Part of a small language model's weights.
Size: 13 layers, width 384, 6 heads of 64, 20.8M parameters.
Architecture: LayerNorm before each block, tied embeddings.
Training: a variant of Adam for these matrices, 9557 steps.
Each number is 128 + 32 x the weight over its row's rms, rounded and kept within 0 to 255. Layers, rows and columns count from 0. The size above them is the row's rms in percent of the matrix's.

# layer 6 MLP up, 1152x384, rms 0.044, rows 239-255, columns 0-95
size [106 111  95 102  97 100 109  98  99  99 105 105 110 100  90 102 105]
[[131 119  87 166 147 106 116 148 122 159 173 140 148 128  89 130 216 126 146 142 114 169  80  99 145 190 131  88 138 136 175 167 117 119  87 171 171 154 140 187 171  61 115 150 147 122 135  95 130 158 170  70 142  76 123 135 160 150 104 165 129  85 193 182  94 144 101 148  94  97  71  96 168 113 124 104 165 112 144 157 203 139 166 146 204 149  96 214 167 166 127  97 174 101  84  88]
 [ 94 148 124 175 163 141 119 155  90 133  83 134 131 132 174 103 143 142 117 128 142  95 183 147 163 127 148  91 105 153 106 152 161 103 159  73 130 110 111 118 137 112 100  85 159 216 136 141 161 121 201  84 100 167 102 105 190 124 102  69 124 108  39 177 117 167 162  97 130 160 123 127 192 138 123 107 122  99 162 143 124  77  82 160 104 115 134 186 110 114 110 186 147 151 128 118]
 [ 70 116  64 100 142 201 150 147 135 175 111 118  92 124 167 141  74 130 152 156 176 107 125 116 134 100 128  97  60 146 101  82  92  72 145 162  99 112 108 119 146 125 133 121 152 141  88 127 136 150 138 122 160 140 103 122 163 123 165 108 127 151  95 179 110 194 226 140 106 144 146 163 152  92 114 142 104 106  91  83 161  57 161 153 118 149 106  76 145 129 147 134 168  67 108 114]
 [165 149 124 113 141 111  91 128 104 122 124 150 101 102  83 105 150 136 139 108 122 181 155 164 147  83 183 173 163 132 167  38 144 133 129 137  78 133 121 121 175  95  93 115 185 183 170 144 131 157 133 152 105 120 113  70 160  80 113 106 153 129 148  92  52 207 146 117 197 120  93 140 169  54 141 120  79 163 103  78 124 132 153 155 196 172 132 134 153 158 133 162 121  94 159 127]
 [102 169  66 113 173 207 126 127 159 169  91 114 134  73 166 123 150 182 157 141 129  85 132 131 115 136 133 179 129 101 123 185 107 121  98 119  91 137 112 109 166 128 171 114 139 151 161 149 168 127 132 144 172 144 123  73 117 119  95 137  91 133 195 147 154 128 129 141 159 115 123 112  91 128 188 135 103  74 176  87 171  51 191 133 148 107 146  64  70 161 129 154 170 238 114 126]
 [167 111 123 179 178 131 127 104  65 147  82 124 110  75 127 194 183 142  98 124 103 140 124 137 154 122 105  87 118  85  66 119 155 116  76  98 109 159  64  95 116 122 139 116 166 157 130  97 129 117 146 129 136 100 133  69 183  76 100  69 132 112 119  65 130 107 165 111 123 160 146 175 121  98 132 120  92 128 161 151 176 138 159 120 163  81 165 106 170 144 146 146 128 153 156  94]
 [ 97 113 151 107 126 131 153 156  89 111 116 139 114  94 183 166 166 162 152 188 136  71 121 161 154  72  91  95 151 117 114  98 104 154 139 109  93 135 116 120 164 143  92 165 213 140 151 121 125 133 119 116 106 157 167  76 134  77 103 137 150 114 111 150 102 146 149  85 108 172  97 123 152 152 108  94 136 110 152 148 182 132  76 105 165  92  86 192 123 140 145 151 204 118 120 115]
 [174 115 119 133 223  88 126  89 132 130 188 103 141  95  77  85 137  69 136 146 190 108 116 177  91 117  78 114 165 144 172 130 164 117 115 103 162 160 129 122 120 120 117 107 114  78 114 129 159 129 107 124 123 176 133 117  95 138 138 147 149 111  59  99  84 142 162 145  92 169 154 103  79 122 144 148  94 151 156 120 108 166 123 123 118  98 127 104 111 112  94  94 158 153 155  85]
 [207 143 170 163 188  89 116 131  94 155 112 130 144 148 143 149 158 194  79 129 142 141 128 141 129 206 127  77 120 152 154  78 143  72 116 107 143 105 150 105 102 155 153  73  93 157 151 107 163 118 161 168 155 111 113  77 104  72 127  88 126  93 180 155  68 164 201 119 132 178 155 169  96 188 178 124 146 151 120  66 127 138  97 145  68 165 161 147  90 147 151 149 168  93 169 130]
 [196 136 108 120 140 132 177 155 142 110 102 134  93 122 101 111 103 151 109 143 120 137  63 123 142 115  73 138 119 100 152 159 128 139 127 122 194 162 157 146 114 118 127 139 107 109 157 101 167 103 182 144 124 139 196  87 114  88 104 170  95  96 126 112 103 167 120 171  74 152 130 199 142 112 157 117 142 139 153 111 117 139 116  81  96  96 122 178  84 152 129  78 150  92  30 105]
 [135 124  93  39 190 107 115 120  78 125 163 143 149  90 161 134 119 124 137 137 108 146  89 168 137  84  86 146 157 126 170 107 119 140  85  81 168 138 105 110 146 106  70 104  71 149 132 137 148 109 213  78 148 150 162 135 169  63  89 147  93 107 122  94  85 148 129 150 133 144 113  88 166 110 194 114 100 151 147  74 172  72  95 177 134 122 137  98 121 139 125 109 120 120 143 112]
 [ 91 163 133 101 139 156 121 117 114 139 110 127  72 119 110 112 111 148 134 119  98  85 109  97  89 113 140 149 155 121 113 123 126 130 102  70 111 145  69  96 187 120 123  73 126 126 111 132 136 102 132 139 109  82 136 163  93 156  85 169 119 132 115 105 115  99 164 143 138  95 132  91 144 121 204 116 135 189  78 102  46 124 180 115 105 124 184 147 138  85 127  80 145 175 121 131]
 [116 122 161 127 184 148 138 128  44  95 129 167 160 106 122 161 103  90 144 109 148  72  75 138 138 126 112  99 168  76 187 124 142 120 135 144 128 148  46 102 118 148 129 167 140  84 187 130 152 126 207 158  80 129 116 157 133  73 148 115 138  91 174  83 161 105 139 159 191 131 190 118 132 195 175 123 108 102 134  88 120 131 170 146 115 147 197  99 128 162 133 109  80 144 142  92]
 [137 133 154 147 180 155 118 144 132 174 172 145 214 132 142 156 109 126  84 101 145 104  79 131 139 139 158  77 173 103 186  98  96  98 117 130 132 113 112 147 120 126 149 124  66 172 111 117 129 133 157 122 116 152 138 160 154  86  99 157  77  43 151 132 104 150 138 130 155  97 119 146 131 165 149 137 178  93 168 148 116 110 130  87 148 126 115 141 135  44 136 181 130 119  97 119]
 [151 130 173 145 142 110  82 144 111 125  85 163 151  91 144 137 136  85 111 191  98 143 145 148 114 179 118 130 149 119 187  95 111 121  78 168 134 120 166 145 168  96 104 112 104  79 125 137 126 173 142 128  97  72 113 184 136 101 152  91 141 157 101 113 117 238 152 146 108 188 168 135 171 138 153 141 172 189 113  57 135 139 125 118 152 111 118 116 153  82 171  65 212 183 153 136]
 [171 135 153 116 168 171  90 143  75 159 106  58 115 132 136 106  82 157 124 123 134  66 119  97  82 123 185 118 120 164 140 166  83 160 152 126 155 165  59 140  76  96  85  79 127 130 122 122 165 212 136 125 193 126 123 104 117 158 128 143 133 143  33 151 107 207 133 153 135 111 180 152  48 146 125 136  81  96 170  82 102 166 142 148 120 129 135 128 232 145 133  93 159 159 121 124]
 [133 116 105 105 115 191 121  68 130 124 108  89 110 102 145 111 135  58 101  77 110  48 113 153 177 166 132 161  56 107 131 141 150 124 102 145 103  76 175 121 135 165  80 139 152 156 112  76 158 157 146 105 129  92 150 140 131 114 139 134 121 170 122 158 113 108 127 186  97 131 133 119 143 116 127 131 142 163 168  63 144 148 101 173 171 126  86 157 132 120 130 104 176 174 147 126]]
# layer 6 MLP down (transposed), 1152x384, rms 0.0381, rows 239-254, columns 0-95
size [104 115  96 103  99 101 106 100 101 100 101 107 111 100  92 103]
[[149 132 148 154 145 104  99 165 146 140 172 147 140 116 141 192 167 130 183 103 131 158 134 132  95 144 128  84 146 182 139  95 111  56 120  69 131 184 181 158 119  82 152  83 120 135 101 109 138  77 133 124 116 117 106 133 138 128 196 140 109 165 166 149 140 159 109 146 122 119 169 126  72 116 179 167 133 146 121  95 138  49 128 134 151 100  97 125 124 115 107  75 102 186 155 109]
 [178 143 165 120 135 146 115 187 119 117  77 109  61 117 157 137 107 128 223 121  80 115 124 119 117 122 144 140 113 128 156 150 115 152 145 144 112 152  70 161  58  78 116 126  68  87 111 112 134  84  49 116 210 104  92  83 115 132 117 145  94 202 206 114  75 108 146 170 149  82  48 148 121 146 157 173 130 147 134  84 124 161 141 102 153  93 177 175 160  87 156  88 119 191  83 120]
 [ 96 106 158 123 115  81 139 113 107 122 119 216 132 151 139 159 121 136 108 165 170 156 104 137 103 119 135 145 134 167  53 114 152 124 100 130 104  64 129 120 139  83  83 123 110 126 167 181 139 121 105 152 102 122 119 166 161 194 195  95 122 161 111  95  88  50 123 157 158 209  91 102  74  98 143 138 152 123 117 104 164  74 174 129 152 110 159  97  96 176 133  74 183  65 111 134]
 [169 116  89 149 100 100 108 143  83 172 184  79 141 126 119 134 150 118 181  93 160 110 219 167 122 109 112 125 122 131 178 118 115 147 117 109  83 130 147 166 170 132 135 128 156  75  91  82  92  63  76 125 214 146  83 144 155  85 143 123 156 134 122 127 129 199 109 126 160  94 126  88 162 176 147 144  76 157 116  87 159  64  88 125 145 121  98 178 162  87 165 128 125 155 168 108]
 [152 146 159 110 171 179 193 122  61 139 127 151  98 137 170  78 162 134  94 138 125  81 106 145 120 121 158 148 144  66 119 155 189 104 126  92 132 125 111 175 103 124  92 154 149 183 127 156 107 125 130 149 153 135 101 178  80  77 118 177 126 101 168 158 147 173 132 111 136 149 104 143  95 147 143 173 103  61 177 158 146 137  92 166  82 132 152 119 148 118 130 136 119 121 101 104]
 [187  85  95 119 130 190 153 143 109 105 106 106 145  90 135  98  81 127 110  91 146 125 185 101  86 153 103 151 151 104 189 166 150 159 111 100 149 122  75 102 169 103  77 139  92 125 180  35 120 167 140 110 153 142 105 201 118 100  93  82 115  63 152 165 125 147 148 119 183 109 164 154  95 143  78 182  68 176  50 136 151 212 168 105 161 108 154 172 131  51 127 106 110 100 132 118]
 [189 119  79 178 127 129 119 171 122 114 146 113 102 190  79 178 118 144 172 172 158 117 158 101 160  44  58 189 122 117 134 121 113 113 132 143 178 150  74  93 151 110 137 144 105  74 185  92  88  68 178 194 113 117 133 167 153 132 132 104 126 174  89 126  99 132 104 119 127 160 123 122 155 134 111 114 177  78 107 181 110 108 129  65  69 210 123 137 106 165 151 104  57 188 149 128]
 [106 186  77  93 118 123 106 125 125 130 126  94 110 144  64  65 129  80 121 171 117 138 137 183 112 165 135 100 157 145  94 154 118  87 156 160 126 113 155 161 146 101 137 158 119 107 106 142  79 140 109 107 173 123 147 119 135 136 158 180 176 148 109 139 100 169 125 144 170 130 115 184 117 127 121 161 102  83 154  74  70 118 135  92  99 164 103 134 136 148 155 137  95  81  67  88]
 [170 106 121 101 151 157 159 130 122 164 120 119 149 129 138 152 147 108 152 145 126 125 161 120 126 158 164 109 151 119  84 129 117 135 135 177 108 158 157  62 118 157 137 176  99 102 107 149  95 118  90  88 136 169  91 129 167 142 121 115  85 133 145 102 144 154 103 173 106 139 113  88  78 172 120 130 132 158 149 103  95 119  99 111 143 130 125  79 157 148 154 159 175 193 155  94]
 [151 125 216 159 125 181 106 202 153 115  94 144 155 170 136 105  90 106 124 196 114 102 106 140  58 105  76 166 140 149 112 155  81 152 136 181 123 157 131 102  97  70 160  88 110 135  59 176 135 125 151 157 104  96 127 146 168 169 168 174 104 121 159 100 164  76 133 163 107 123  97 140  96 101 132 128 153 191 125 153  45 132 175  96  72 160 178 101 167 116  87 118 106 149  86  96]
 [155 186 127 111  97 142 112 126 107 193 125 134 129  96 100 155  48 149 177 152 100 123 183 137  90 108 105 136 105 129 107 104 129  81 166 184 124  43 119 129 137  86  56 157 105 120 122 156  83  91 186  93 159 114 130 113 140 131  62 136 130 117 107  97 118 140 133  97 136  99 170 132 188 105  80 102 156 176  92 158  63 167  54 120 138 137 168 135 120 165 102 146 118 166 148 132]
 [101  97 142 145 124 178 127  53 120  81 159  70 149 151 121 166 157 120 106 179 121 159 139 134 100  87 156  85 130  75  56 113 147 105 102 141 104 146  92 144 133 172 113 120 105 106 156 150 168 104 112 141 188 108 117  96 118 176 135 146 114 158 156 101 131  95 135 136 126 109 148 180 134 183 105 139 172  88 121 156 120 110 100  88 161 178 129 162  98  91  77 123 115  71  89 139]
 [132 107 132 164 121 120 124 133 141 117 143 211 123 100 113 147  92  82  99 163 158 101 114 125 217 114 124 151 123  97  75 145  86 108 196 125 116 121 148 105 152 150 142  77 129 114 120 125 111  89 155 100 141 140 128 137 172 151 144 155  75  57 150  84 126 114 147 146 115 167  98  92 134  98 118 144 115 114 138 123 176 204 141 136 190 127 107  89 170 130 157 180 133 105 125 112]
 [139 177 104 166 115 148 107 194 170 146 133  76 109 147  92 101 102 151 139 164 112 165 106  63  98 161 137 141  96 153 126 103 170 132 173 112 141 140 122 151 109 105  97 217 120 102 120 139 150 105 111 178 164 145 161 123 127 158 142  99 122 126 152 135  98 147 127  83 133 185 124 152 158 164 123 105  99 132  95 138  85 116 148 160 164 161 150 171 155 144 127  98  97 125 148 141]
 [163 109 111 100 114 140 166 169 109 184  66 160 101 187 134  77 120 147 169 128 162 122 188 131 160 168 127 101  93  93 110 118 126 109 159 174 123 112 151  68 210 198 125  63 111 145 144 157 161 167 138 126 115 151 141  92 144 137 145  42  99 116 134 109  60 142 126  71 124 157  93 165  90 171 145 153  77 128 116 140 104 154 142 130 168 101 168 155 168 176 145 174 108 167 111 115]
 [143 112 143 141 145  75 130 128 142 116 149 164 171 100 113 121 187 118 132 116 134 129 123 120 145 117  73 107  40 123 124 127 116 127 120 171 224 111 120 161 155  96 138  80 143  92 154 120 107 126 154 107 113  99 100 160 127 163 122 158  79 112 140 160  98 170 122 108 135 129 134 148  68 132  75 190 111  71 116 125 153 153  93 108 129 161 171 147  85 121 152 148 170  65 170 126]]